From a checkpoint of a small transformer trained on Wikipedia.
Size: 14 layers, width 160, 5 heads of 32, vocabulary 846, 4.5M parameters.
Training: a variant of SOAP for these matrices, 3890 steps.
Each number is 128 + 24 x the weight over the matrix's rms, rounded and kept within 0 to 255. Layers, rows and columns count from 0. Numbers have three digits each.

# down: layer 2 MLP down (transposed), 640x160, rms 0.221, rows 471-513, columns 0-159
# up: layer 2 MLP up, 640x160, rms 0.23, rows 472-513, columns 0-159
down471:099131087124178115118154151092169127168114139168114115130145115120149120162164107150138150182203102136117122122140181133142137072150148109106081068159143053164139085119156136116118173119136180171185075119144132145114170139110159135183123113134176126162128124136063149155120120168111133101142109113139099118150134091173113144104118130146093093151153125121079141102080172139145144160117118060076078110107099114133131133099129175151108096120158116151100116152129091175127100176104156
up472:116137141174142098137134086133129114098119135128116127142145099116174141138162156104129085110100110130143112123090144140143127123125122144182126119120119130129159138104140159137075109137119111190084133128098141109115108138108108108137119154184098118142153082159148186152152138095127101139098116088115153126128087140091174097147160157113123139094183156143165138127172119131087136087180092087130105106133122109092162116099113154127160145127157116169125155099150108106125122162120114
down472:130147097105088121125111189098183151175144112104123073090096128091060166140118115159096123183180145122139130144204130074062109118137131123081112170137200100142066156162127143137116159146130179107135147156095123095140132148134152154107126130055170170150083152048119087148094129173183130105171097140201140110107138134167027129140084103120140098138139120119102169148149138086163090131159176174140150141131144162148086177131156115127088110141151161144175105170061134140137145105114128
up473:145095196158139177122132114112134151153137084109142122127149152132113163110130076143159135175115124123135112127130137101109116136123130119176121141124139136120121135125124181134136197109098126128136127127142123117119083136166104128143126172128175093123123142142091123142142138169117127141108127099095108091133080127158156086125117147117108117143137104107118142133145105146163080150139148137145129150118106168106148132106104072139157138166140133127111122103070140122127150144126143
down473:155127124100106134118152122125127119108119118127091131119109146142086150129167125081110107081155118132091147128141133075128112152119112106107141116109149165150138096144105118138121130135144115112104103137096129140111143142154142112130143090150148085105128168117121119137153118151155148122123120153151143148104129109189129131129117125089106151106127153162166152146154128131118162127133103131116109133125160163129118107105131143099091121161112119143140116158108112177126115119115112
up474:112131141138122116127106176124116142082139099135124138115103112118132137122170165121176103104156058104111107136085144127144106165154139143110128168150145130123125128117098098074140138116115139166122124112108143140127113156113114159089141121154163103157083161092141124163062137150165163083151135126136109064132155098121131111133131138109151167057133153121110134037140136136137130166130160138138152124144103093138143130119128111145146180129156139185092135097113160096113133134132162
down474:110094125113148144183127156129113119114101146107140144159115105091100113154169105181117130102128146125152149083086141115189091161138154092152161142114136155108091111144133110109141133125121098109143116118147096105125188134114103137151090138144112119107103198087088115144115087092111167086142133110109131143125144083117127173135125092144103115113115117149162136119124122141108161124126149117094144159117081082119148138146149133165120138112096171131123157134143111159131134165078126
up475:169159144149121130125134154092098158169145145120087156106148127107134165116116119091128155160148119112144125148153140118132071119141167142127126140159166125130135138153118184104117099094142096117133156114122169137102130131161084125121153145062160144142127145135109141125110112127141124144078122104133134118116096126116122124144133146123170139189143187161114126139171142156093094138113151116106139150121135140108133126073175100127108143105155117125135110082134133131093126122170122
down475:116108117127131097091135148140120108099183130142116117106075109123127101147132112131151127112147135117076142104182179122152107144145171149127192127167120176150155149138112122119116120114106127126066145150128130089123146138107102127136111136097119146160177101122137131137174129101144169137118150105137150071134140185102122134164159111095144142141116147122142120130125133104106142152133154132089158113123127112119160086134169118175153169109113140143140139120121117122139112139123097
up476:151144141175103094151135139135120140163074141084108122145148149146109106161095107122104146156132063144114122120096125187139106128090137103123159117138183121173139126122133122140134098121121096129148122109103104128126153122123139103151143097110137106158118118121155140142142103167113104119124144091102190126144104114076114090126125088085127123129128167085147164103090134170133071142103125144128165136137143093110164097087083145088120134084103117123146132123130120133118114087166144
down476:145141144102106095130121113126150134159138141119130130125144118128138105113085131145158130123125116112117126113146157142113155148096098112159127132138129148156120121127129137152118073107111087099124116076094107112155120110153114158106117153134135097167132160133106172113155116109121088117127104102148140184106115123150092131179143153113091131140117168117134123149127136139135096102133119127131148127163138118151133123150136152143100111122110119130106162149139098091103088116130162
up477:127112166122131119118102137143117079172101132130153143109127131161124140126130086110118126110117108126106146117171097195132133131172127188162128101127126151150118063128131132143156144104146154153129145110134147126125153171112145084092141149085105153106136118171100137124117123137123103075130121100130147169127115115123156131101112115120127167158089145168124150154124143151155142140089089102153109139084102099101141128127137139121088189123124118103137150157138140130129118148155148
down477:110097104135103111119152108172135108121156168099117072165141098109143150155141131119069080124167121089108130070115169122132149169111154129121115134114172140162076142108139132153178132163151108132142149108140117058166118121130124124166117146156176125163137111157154150127152138132115117151127127111160122164124124156177069150126182125140129113100123104085124173104129108095159114146147159129159132124118081143126077152175118130130125145127083141127140136128129154118132135169151095
up478:109138129154136098146098098130118116114131131145138150120149112129122163129146117122162093154144115116169119101129107143147089110121100130132128151121164156131136091130126129073129123127088152075141129137117121137108158145101092121126129120113141115140139119135137113137149162137153124135120139136092119101138164159112134093094117172145138149113111130123097104103127113119131109132066132175088120133088159147094156095091180166138121110131111104140100152126180097166159142128158124
down478:127168121126117089102100112117145112115138122151095167119126132124107145116098132136137141113133140087104139127109138137122119119157095113145145102138116150120101125096129089095122146127121168151147107123147095116112122141122103169152095137118147122144115122125129121106152154135151141103145101140110087102091129134134115108147148122131101168134156100140120141131112136138129107127126148170108134110151173137110127141085122144171131125117106124110143118110161113092128102121146095
up479:103119114103110085111115095100102112130162189126142092116137136126137138139151110101148094130138158128135119112122108110139136102141125101117096114125120141159141161123107133121110149144134121131140121137133121126136154121126154181133123147139122122106129175124149142134115108132136098122075128111142107081137146111131150138158131144140158123158116099135107135156132124137092185145098125114121127117129144118115118139103138157133138106166118119152153160112106127137140144129095099
down479:148137121115137145127150108101098100145138085158099154159127129132168131141122147099095147121139120125090149129091141173110118157127136137122157148153116122109122111133155133131158127112093166137135125120137136123129132126131185102137143102103113144108104118125120136142140137143124128085146120110128114137147136130137088136140136107124110129114129145117144155133096147133143090115145151149114123119156134144104112124126127148144136129117137143107147125151114117129139129124120124
up480:100154147141114111104142162127120102112151143131113178114173141131100098146152145130137128090134129119175144121139133135122109117125127134097142127134144120175119129079127131122106092105159093145165133106121128134159155120082094117152228118110139100131152128160131122136122109124133160096134166141081160154102117110134129099112129152162143098117125123109137102100135109147135118105075130179112105145106097119121112156163156111136158121103121099135122111138134094165125139142112182
down480:131171126103120154140139144133107113130120124148134142122119156186142135160144134141138137096148132102134133138131092129103157101106134136140128138143127139095146153115111130123109136187137098122125135093181133149119129101129135184126164114113113130158112132147115125125139119114155170128104125148118138124155124130110137112094163116130149118132143130111165129142131125134114167166133108128109129166124119113130073145125100171125184153098158098153135146151117136113137128146137135
up481:155086178148157156109141130148117143143127155135104141110164120121129109142141095090115116121130129142113139148140104128142117111136129111112158131098137132156121129120129157133130123094110120134137099141114145104109116141073105144155165125111107098142109139158117132140131134118135139131117109154130121122148143141122095135125117103149131131130105132112107125143119121174135113128134138173105101164086101162136148128095122078150119106155129122117110128115096142152128152168118094
down481:117114132097100111140117085114151109121153124113101140142130127125117110119151137123137139117147133180069178103147123121114090134153116112140120167115130139115132121154135110149109128127117148113115122122163120138121119115158107091151113086141139109153140183127120102151116113130155124137120102133119139125170077099137120127102170109114145126130131108116117144134121122092146131125134142132138116121150138121107127141140101116108142111130142130133163120093142122131092137165141115
up482:126111113158123131156156173138118142128141128110141143143117136106103136140135108124104108127143132131132126092135109133157100093116173114137115116133157140139147137128130132148172131073135144135132123148131120166154085083114122156142134105128165092165146140144148106141109090128149132173114138146127115137083138111113098139107140152112144167167120169120128142163123122133110098152129122120116141126122118112164138126139155131141108122094120136130098116133133135126149143133104106
down482:115141128158117154131153122129120130117141150134118145138127125120111113156124087137116127126097135127119129137133126129129130143145137138149099105127111117083115133120098110113143137158121123138165087095155104136109154117160099151123132132120129106140127152140130147118134146127151134111153186103116125111179145111134116103122155108157129117127116140115164112152109150138126102154136140146106139143132147139162087126089120111108142182126138133140150144104128125135122142118101109
up483:184116131135132108144102118164126120124141175113106088119105136091132176142113129155149120132145134132151140124156142090108133125082157124104147168104155140139115155116140116127097136123134144113124105113123160119082136139133170195126102159138152137119133127101138106131157127136124140141161120156141144145169170126103113105098116174117164125139177106087105112141107131135157099093155181152117111130123086125154136089118135081120112116101152151154135111114099132090183156134071078
down483:114143091115162170123161145131097104097153147149123119134097133180152104136094144121127159072171138124184114126153097153148118076135152142104120154102104111150094104161148131139104098130148120127101096089129181106163153108141133151142134122106104138107124155160172131113144153125131122161159093103121110153164167139113140145170126156104095106106091176139135154157136085154135129160100108100142131120118126144107143144128164131134119112139097107104128121106109117133138137095145124
up484:129126146126135160129139136095137117121112150130105109126125105113097134133127135090111075168120131156137120130155153116146102112119131118139170162131134141112129144158151131113111115119103126093178150153105158119163144156069132123180155107145118145129148132110122120144105084193136120122140183162125131106136123145153144141119137133132164142141132116138128131115107155114118099155102130099139110104141099124107114131113144153174128089143140148158136118081143144156126030093101160
down484:129137102143127150133127097127131159129166123121164120152090160133141116143142143105126111127099127113114120130146115132116132127113130119163103117142114085138124134109107120109105118131142120127100121155108132126107105126127126168104081134108150142141107123156165130122095139111133139094139123131114132115138110125114116091146139118133121100162148141114151120134111102117085170134136117116097149104160120136155141109125147162106134120151160132056119127136149120110182133172129125
up485:120117151152131092172155113134152125119103098136100084101112149104133142116076150139124146135119109089163114123137119103137102124112094146121121147134113130147153113149115080111116094154107093096130147126147136108122123136143111113131169154176080164111162129115147093107115132147105151146130126180137113179135148172118144136114102134162145112157128118120114111114134108126137125120145146083112116134109097126132225123138122100112126118135141109127143129127151112122155131114097162
down485:136114179118100174132122135089114139111146147158117135146121132167080128102112089122155104129140076158101128138125129185111115083135105111139133127118129154107138156143147158140161133128134115167111100162172130127107103110114128091136084134112138136157131101170113119127130105141131107095099085102136129127074097075083115153146121175133148126122105141148140165117140101144136163160140115171132138135147155139118102109157094117131131165124116166114100154136140144067111129118151108
up486:104139155135156152139140175167109109128100143097121182122161111091075126120121145102134129184110111109137129149126121118139094133139114102100116150132123145172121085127128146090141151159172131099141168123063146125118098101114108094152152147143117144121145115095164112132115140129087102095085114133132110156087121164139074136157140064127108141156106165121083112143121119121134111132109130115102107115122162128096108129121168141095175078151133145134122131142117112154117082097146136
down486:144133091080173146150140099085138108152095157125151128125135111110100159111136164111143145144136147109106161149171121130102121123146136141090165133170146159106125137139136128131152178144122164136131144108156119150156153138123107121152127118125132113123111107090109113164135144143135144113129146147141145125123111148097147113118116096106167136104169138152116128181135078091125143127081117083121110162142157137119103163119087149141154102117140182140154098142118139137172118118118163
up487:145144104142147113114090123148137156086084126088128145131115128148094156125133068115125108133145155128167130153150102129154145161148149111145104094116112171116161122143111093125152110141169120117137134153122169109132138114066144141114147088117138133166164184095170140133135142088126125148115160069148146108117120116123128095149144157143109115098129126124110126093104116127119117154136127107165079097138158145156146129132140108122129110099110145142126134129133177119132127105129132
down487:087112145132142119127125149107150123081180130154139101157124126109133138158133145153083142116148091133121128131097134139087124150131129121175126124119169133116131115123078195114160152116141111121080107133123112145128126097139078115122117087126104154084150118139085136097106131155129175153116116169119153140132134129178128147129091097112159170113143155139168108141079134102092146170094152125088140136124174136105095114174117142122109106123145146109144116112123116140119139155093132
up488:160115106144093158114106129074116125137164103109107113142106121117147122134141141079127142168139156159138096141157125125162128138161119135186102117134148109166166119128208160136148193110141121118113103108107107127104100125133176132108121153125178145118154101115156100132124110104127147140132105122144122131118139102118143157133130135126114143148132127148130154080126105147106152104162111149126092134099084114106136134077138111144091125165120187130117123094132144140099121157107062
down488:108146079100149121151173125137118139081142076115105112163121093099120138079135142098120103181151194122135102134192156110113096090108112131086151106130072120143123156137113152124117137168120135065095120128125131107134194132145124106117142124120178167121124156101107140137115154141135114095155132135120087103153152123155193150088094111136112116149100120097126154137154098120130122163063138085139128102116106088140081140099156116142109132126137118159096158122167079154201104132071129
up489:117162151125133142127124099194107115142105128135148111137110127123131173112140133125100132133098115126125118134132118107096108118146101133116115138137159115155174161134171110129092130125137108102137134133151141118140117128123123131130172172144056114130087139117067131116073104145117169133144166115112151121159125174130092137138107135102164147113097103118110119111137141121144132100110105110125132128130121159112116140121138115105151114169082148141098119134126152123135117159121121
down489:111162125106110155107130136149145108123176147131150106150133120174138093153139119140131120143157093167129130118133119160158151126142095122155129143137123135127159150136131126143141136114142097129119141146134130161101144141149116135158133171132102156120094134095101119139081131121124149137164141102088135153146148137145120126168118153147127124117158114135151138125131114096125156142118143133137160123162129109119114138107127147165157135129103177149141106150135147138149136130158157
up490:098116151167094124156159136157131134131138126161146110098149094095104168137149157145115118107146110155128142110133121132140144102139142177062123156132167104115134127092115084093175124149098131117129147139133117123113140101128126144140147111145150153143154117079169142142144089138165138139121155108171090147114151101133121114147118172147133107163109106111095085123099119123148136142095122082107123131146123125098163127115146121110114117098126123160108129132132148144114110131148101
down490:152140112149122139129161122124132125125138110147111141130117109137112156145144135100125186176142116151109161166135139128124134129150154154134158145170127115118110152119125130105189119124181173131134153118150140137136144125130106128122134111154131139121124158084130170122110150144143124127134112144125118139083108147176134096147162098126138160138132135156164141125111145106092147159145133114108127105160162130097135127123131132101129123085130132125138143125114141122108083158166136
up491:114096136100128111088149137142124106145163134092149114164159133102121138121119116098095107118145136137123090135122079122131178146089155122120138136090153142189151137152157127100099141110151096134131104121153137114111134117112128173112132142114086101129127095153148124140186123131146099158165138155128138164077153045176123154088079076155159173125119133141048113098150150151137133093134118101153123138116132122153202143124106142139119112169105126225132118121139098160102117159148096
down491:148148132171166217139111154113104133131084082102135156152164125148157131157099130094175108168132148140116115150138134135123141141160119144115121165124141080121138120107126124115136154156162117120107139085091167125156138181167116134114152152146144140136104111103096158134093117156146119183108113128138109060167130133083152116135112156112096115096105123164161192134090145149149128103107060123140117102143106142124070143143083151126127164099103119133123162173155098140124134145145124
up492:066138130160125072112128102175134133150109126109132121180101120162108103104138121136115163090117131143112131150095103157128144121123123130119129133102144138136104180136128178089094143128132156123139165134111139193065132077156112106124138115108106108127133138114113083139158118130125099134093147113092155136121089161101108115084111144121133122135095134159139094164136129088119197118139152146102094066151169122134147143130086117136130150162107123153133147127121109160160130140174126
down492:099137116141156119109163134108127139144117118172153133179092157166136103169088115085120157115118090149134117135092060153160106120158143131125115145122128120136093130160138167105092108140131124068132157125143154174074126142103102137144105121110104093186109090095107105149135094145162154117126148119117151163127094129135082167139145175117129151113129099124181161140116105046115181108167128061129105080128144105125157162150115125093144138086101153134156177105128133163174112124129140
up493:098081103182128090120135149144126115159138132107138088145177108126133133130143130137083113135139153138103108119116108092103125147154109143143097146115122114098091128139121105163092154174157123163132129120135119128117164085185116124103158126108154130087143135106131169133107105097141100137134115127159133146111141123093110156118121152116084104137148162132138125124140150151147114131119140157147144126132116124134119143122124150189133120129112150141112104125133130133128110136109162
down493:119158149127091108144126099144094162130130138148125161138089144125144128127146137144137150173135100116158175130149112123101124142137133124115111097151100122110157100155147112106163146131121152108155152130113133133135159113091149113121095097133113100128125127149135131145144142169106121076179114133112145142137158110125134128139121098183094146150144110145138107158106133080131155175133142131119118132178125100135122157169161143137184107149114061111123141127125127136109130150108129
up494:148160141140140137119112105122144170098118147157161110139130118097110116158119120141133118132141161113150107147153120154128117118094112148154153102089159102150139093120132115133084147142139130141158110115143140167156185129141150113112181097119132079089094097102154105137111109118130141160094137063122093132089128117118119135142121123163093101153148113116104134113113129098107106135125098139120163105156114093107131153158134157118089174121143114106143179085145155142140120098113127
down494:132069171084129153155160190145108146160128144127123141107103158089149157117138158153133124133142185108097120099134131091136096100140084189151145124088129047092106119119127052117151087120105146114155127140104187132137129137109123136138130074119117093068141145151099088132142156134082176117149154131111142101097090145156106130120115123122090128128084153170136117113124139063174113146121147143142086119105114114080156100119130138110079149151154100103152119180106157122148147127121114
up495:117116164153164149154150131146126138082117127114135118108109115149141158143125135172104105122180092118132101105163123110130153115129087140120131086152120109115148139178147153130103130123101113128123140137133091127145125099089160151106130154107116135085147114108063169144114124132123102108149190142121089131159127131161100134103113142131149098054166131116151130115140146122141099137150117128144161121178115072163136127131129126113097106125134146152145080150158215115137134082082138
down495:155123133158105134133111145154164113095122117116170151090148122135097141093143132129148176094140122147106134115146142106169111126124121141143147132106138163093120105111168104136138156122104140131156118152141141149144140155142153163134136119110108129143136113147096125098148139192130152102139165114139086135174129117124096148094117089137132123077190171150121121130075140107102085122151139124167161154115092145090109145097161119108135125153149158125173118122179133145121133133144169
up496:138137136143121147128144114107153177133132072123140154084120100134133165123105139128104121120141108105118088215108130115131109165147127152098115129120112172124129150121113145159131112171069127129121146141102139159135094139169155122135165113120118124136105144168116139119140128125145124108126147114065163127172153126136077091064097139095173135150088119160096151101122130109111125148131136129135142079161133142126109143116094106087111093086111130123125130082163145172153112157133112
down496:166107114156098156119104153147095150118099099136101148119134162137127135120144150110157139118142189114081134133111115120121145121111122124122134119094124112135120142116183162129117114118130124131115115105096140142161157119098107136150128117148114148086108167111137141074167107140121170106112147093122131139140074123132124157094146171153146148101127169169074148133143144096133094100136067151128069103117144086121131139139122121110141135113115081117152122152127152144153140140128148
up497:155153114131091131130149144133117145117142115150118114158105114150168115172137112137149164140174097096144112120133141109127107113141107073095145134120135126116148133128126129128109086130104138160125094086143173146119138132127132107112153127132136130124126137119148133128140134076110107169110109158106123122136131114155168104119136162065119145142186150156123085110142156109103086129128142106151144129117120125103138110118149151129116100125100137114112160159092157081138110140129126
down497:094137085110115139153122125109131139136162137170143092144156154157092117119129128126153071151121133124158119095143119140145109116099121183155132125146131155151126104131114158143116140089131113152132120145169130118133103099120101117129114100118171117177137117143125112127116135115130126177115135122136128198147143118117066106120122137133095155086142125152159118084146155129103154144117143152102108103124060146135127172159137127131112165151123135098106112119115099163110103129121156
up498:164093121181112116149158102140177111151152109098129112167160135127131145142111141143133132134157159158143135085128143115126113128127120102089158151136134141127098120127112133104128133110094167117131123131132117127133141101112100116165138134132135134129153164111187124145176099164118153112126139096096140155110115131129129081128098118114121121156153137094107144125185143086166130106120118110141140113115132151127151112093111111135105102133155114112166132154122152101125114106114116
down498:115103159097109189113124134142150122146120128170136133162139085104146138147148137115140153171125146135127154096117150125108114137161130153103094113136123137099115112101145129141182139109155150106091104105136131109127133139125119116111091157141088133100118114132129162104145097121108154116111091093097114112141142115132122105139146111119113135150124114118097128130105122110096118144144096133157113129125155123117124121177121132133122112126099115124136111128099151088114136102157128
up499:101106173158141121139095141109143113135164118109131127134118112125098157101141147126139120133128151117094159119166114125104104160138102159111131141121154125158133124111114166118093112110123121095154185138094110128130094122122159097157156150132143105097134146120145142176140097136124115116113148132161169133147115129093113176130138094097145136157131103122184140128122130078131087115121100157157099123080087085094155110092147109170113132112156109106126131162127127180152145121136131
down499:141120095116115142155099109110160109121153132148144131113132083106111128095127129147152138106120181116089143117140111140146177137120135099133132124155142145128172155154134112116116111140139126119121118117113142111126142123117166128153118126096111123076141083115090127135181123096119147131141129137138143149132090132113153159130164126141128104109135138155160148114112119106082134101100130114170093154066100058099127145137122114139119119067133099114127087096132139139147174093115159
up500:110130117120107173117102095101125103105086108125130086155114120107107129131184135106102079162161130086149135153104135143150123097152123144141108098162166159107120103113136170136107115140153152123131115135107133125179177164092137084141103147145118130099150100121160139150095105139167108106090117092115103166083135131135123130085141110125143126128161122128138150123109131125152121147093118119128168113149158131101087147169146131090106153147123137117131129114115143136108186078130100
down500:132152115160098152138127150117151138127096142150133098132154164155131161123108137103142134119147070093136154118157096155112110110206123173086121131134149126102099112124131138116130140096110104122140064127142134131125137106133127115087133108142076157094106129080168151122172070142168106137087119116115103124085132124118129109101137124113131133130119150129083133136109123125173085117182105119133125105114150124117092133142087103131119160155127140134142139129182163085129111137117127
up501:140119155163085111122157083099133074131141121120124145154140133107121163113154132110142106104111072147135149121176128140144110075132120172107131092115128089110158121111103133110169121140148097129156127092165096144131135097117184112149156122101120150109125135125132131127150124155102132120136109114186107118132153094130149112137100150169102140140128122121149100141148137157141173143130149144118103134127103103110122100134175062143108124096114164156102169096163093160128106147107116
down501:132118105147141174124140125154139162122113126113139150140158147173172096171104153120155157156141087143103143080118121140160132101129107125124136103089108096128135108129147136131139088111122147106195121099106127138146139124099123120125096089141122117131135088089094081140096131110121136169122136177131099114126116138124150123167121109123138136149159156099133122145132119129083130112109140174165143132176138120115099123137093152114124136143168117158137132147115106079160098127118104
up502:171136171141120105165128122134101136142107134092155109147136139148117139147123130144132089108128115143105099130140092132145141124098128151109159134101137114140109173132093134136104122124164100138124125114128113129139077112153109112137169140116144137099164114111109126156114135136126116148159141100167121134133117117142115091129130136150122141117120133126131105094133120122133108149095112128094093099117146140111109114115123108128118098120108159130111136137068093132133107132113130
down502:151100120094155137112130121129094086128122149112133140105145153122141088157127116176152178095120087156125137121120153138155142155137174135119114107156133136143111139099120132099091121125098126142154118151120121143113121113154152121162143123164124112137154140111103124118104135135096135152149100116111120147133123127119092112128159116153140145090138122153136160117108153133137147138109111127121116093168161136103119128118087103114094096100120132123131139127080136120149152144128151
up503:138099151127112107105103155152147136079131114134140134115148137147110124147150117127121127151120135125157092098142118133131119118152140185086145155125137153115124146139119131136097158098137129123150126142110114164090137130115111090085138093093106148070141116161138146147148106123185143110121152099133175146123184141074144105120167133171149147121106075116128116128146130108120152130084118114131136168087130116150156168119141133116138105123119152117098113098083116150147123119138151
down503:144105118084083151139080137128152138121145146149119149097129155116118115157142131154102121113140114160130153112137105136129153142147169157133124108146113130094141149084116123101118143132119133141102107140111123133128172121163163104119100080107157131074119140139102121108139108112120123137110113142070152127102142150063151132168148139156138137114098085137095129121108096095127131137154120112130142132133123110111126165124160109126144137112138117126138130151131136114102101125103151
up504:158125175149127129147098142140146113140124132146156141151178104106123173086117095164151143175128128116112096096128119094174150125117120135145143133117147124164152113153113155088114118098110114133083120114099084125154166101113121109141162095085118102162136110119137121150219094135130115131133118116126128121158146192134151158117113128146112121127111126109131163117181104142127123083122099179115136148091117186112139106116162112159157101063165126127087110132104139163163146112077146
down504:150108132083135141115090096117140111158143152147145132157159147105158134129055091151128150156133163124109161131131122063165156133133112071121131150095137133110145133135104125086107130129126146131148130093133087161099149125157149122115083112139096105153112137165144162143159092132127137138125103129092129114145120160155105132161135112176164114140125147148126149130124139100128156124171109165146129116102107141159128121136142147174172117134140110160134138168137132153147103117106151
up505:129125080162100136161175103112155145143137147154111145120104107099147156118149100081154122183137158107134110067145133109165110152158089149121103164127148148126130170116111147119132125095126111147097146127132147091084134166118156129095169123155129148114151137109185144153140119128152116109168128126136101130110081115111149093113120181127108127119139071127129108109150156149100156119136125106150126109089122115096140131138111141130124124153098166169137142140104136127123153151096092
down505:093167081102139127094140131150134081140129077129165100151109087140139129131096151137115099127141127157153141145122141172087169143152162071168118083193130092205108160148134101088085134182110143111142126141126105150119174106157140100151132163144086145154098113132102110080109083114091109073120180105128100095136191137120161131133090094167116141159114177137147143153092126142157089175120167097169163132172139143170137170092125176099152160062124064119142071075134151143087078076165152
up506:145125119123138152154145142113127134120158136136145127142134114118140142114138125114152095134109121112114172119114126128128137128149088103121133112104148125130114116113129162137130147124094106134099154126117108150137132138120115149135126110144166126118091128128143146149125146126128118114143131136113130110146123094085135111152121138098123130125120106099115127133130088152155109121138107140111102127153097130148151126081104120124134143106127127119163100107115117127124131126131104
down506:111123166140100125154118105128159171156106139116112141125134167127134113143153143115144134151159120154145108156125121154134083103103142118099126136122112128124117137157127096142111127106115169112156147136134137123101137099103099156105123127118114145144143131109149101126134119126138148137128139160124131118128115160151117110116126134179138130112127137127094142114158147143131143123122115117108114128120116107119110120110132145124143111132107114150105117135122105116107097119121164
up507:110117104101125087136157093114126143096129120123136153097130130103102127153115128165095153077126132114156122141127164175115122133106145139104115107143112116120165149094064158098140135119138151147116107139101119223142132116157151121110148141127152140149118127132127161135131112128150136131084111122117133085139122123126117098113112133114131135139144129108103127187119136150139136119141113069129132103131139133117117096128094158125134101125145125146121103096135102082119104168128105
down507:173131123129134139120113132132149107125155159134135122123140178122147106083095149134178118130125139144161124112144102127138145145165118152133116138118081108148128120115138115121129138115136137088169101121129141108154136142118065132145122131128118124127149135144135105137115111138121097104147130102141136144125112147166108119144113133124114114100140086084159129095096157136129132122115127152114133160118140132155122104141144109120140147130150097128101146132110111148137136125112147
up508:130180102151134108117120123170106107142134132144122098143125111148134135178165122149078146124159160119158082141112132150117121155099086156144099130117142132134104131141123109179128103145103166139131113112130138113133174154107095104140112089136112134102127132137121116134130128168125140211169125154108107139092115115139119079120072132125160101141143154109146121112121106149121070113135122119142106151154114142157130156135126153136114090185168134118117111101142118150114136103084095
down508:107135153119137132074074123092124142141128111114174114131134156117151117148135140148160146147121148118139152124125148118146148119133185107155128128116152129126088098151164135116139166128126120097151143140126115106160115118135108143134117151108106095143117107141100142136097127127113159104115153130119097156113118136140136117157138123167135087164110147148127128130112114092121157133098145127138149130096136150166102142156104090148104119125093161141094132150129130162123119162135120
up509:147161148123127075086113121148142149094170107110179141171209128172089116089122062132096115124131115153170108104111119117189129118134127115107142143147141128077114109095097100134132143116122141139133126118102156118139142193128198141154135133150165117128205144111114091120132109142149140156090132084127102142064119104182103126107112121109130132129139125144138135129153146119123111123161136156191148035191132092079159121121126101093142110136134189123164108110125122110158152104138147
down509:127094149123102147135129118139085108150158123101151097170103111154105089153132095152147134121170171141116154136066108105126135116125065087166103105143134127104123141143107098148172158105145169135105129110104132184118128124138100147078131097135152146130107139105154127154092132152131091124150089134119106113141132152139148150138103131116117171126101151137130116145121107141090176130127162131142142163130132152142127157140135087109109138069164114129120114113164183102118113140057154
up510:144115163137140113160126118129089126172141106127137119102137075137101149127122102146133127139121151110111112100147126147088114132137110175135136174101086174082149105143126163124148110116180140133119109156129131116117130133120124102174152160100149114136177104117120113128084120108163104140115100124163124141137107075098108100125135176117181131114145119141114161129128096124113105113123090151140104157123141130159160102172138107102122112106184130102161109129098116129125176124112111
down510:111119080122124107109115121131108132149074113153132129156123145106119107154165118109149141104121106089100184147176149083124108172105109121124108090153143117110144129141135101102115129163134141158142123117149132145122107158099089135090094157103141116142140146151084114119121139109131123105154112135108132110128139137109137153115174122130090079139148121124114126141122127096114135134166167089102137117134134107098084115169109098141087099118086166123141136141146124125113104141168145
up511:094128153143106128134165137143130131137167068123124105119152149163099101144128112135101087146141131174162113164145156093155118123117101117114094136138147117139067149126103146107125135155156163094110157173069127094100142137121174158093140173142134160113124125154137107120163114183091150125169111144149128113157124128110119111136133144176084105110125158127129156103128169183162148154116097103164163116151125094111115104073121098091107109098150061150100139074103118077123126156111119
down511:149166155128086142116097084115107152124116148129125082133129106151119110156124140138130145166094170154129168142145093098117178173153128137169104105142128114148139167143108120135149125144151140115135160148059153105149110125164127157089131116109144193144100139152135116120100149167133088100139126156106112152133103129110125130136159110108072159099122110123129095151128111083109111138177120130123107099138162126142125105138115123139119143136147113127102139105103109123162086132133119
up512:130119139181141147131138142116139085121132110115110142110110112107123115111147154089126150132131122099116148154158124108136124129142119113085109141120167123149187129099106135123101128113153139089174175118113128121108127126150158164152116127092121160123119141113104111128136119115146128122159139097117135118117124108095133123111109107135170107123103165131156097123117121135131124136138135159142106115122085162144123104140126126143099125104137122128144143139116149129110180123127116
down512:100087134146098105119132130135146136162114166124143115133135124136124097144082151125128145151109114137098139119105139166152119099110153118116103125109167100127127144112111140118101131132124141162108154118194136128121126132090121173167131120145159122112081150111125123150072132089157105110111119067134178160146112137097132130114104143122108096151116110183136123173107116111132149125136140101128075144114117104128106146117105142140136119106117133121138120123148158105110155112085118
up513:082135160138124093159117117110139129109132144122130142159143090097137177111149136157129119134131129137132089170132086131116101120169228112103109106127100122119131123154117114125109109085170165098152163114108124112123109130142142108152106159136105119138109118128148115109106131149136115157121160160113128146140132114113140129116129164094131128161086156165116113126120090121190113130165111127124133128122143115125097127139142112103144114119148165133119135120120112129132163122125181
down513:118123094138106127079125100113148127159154080114115117180094121137168157141166139113135120103126104147104100137092143103135117123173123121123161119140112114119153132117122113160099115126119145182127130136111139175130128076149139094114112134126107142121118109113130118123120162099155128119124109110144159154142111099128154135120160093096107135120132143154063144157132138084154121095134136134114088127118137126115129105131182106124166107155132146132143128122111117097134118136091134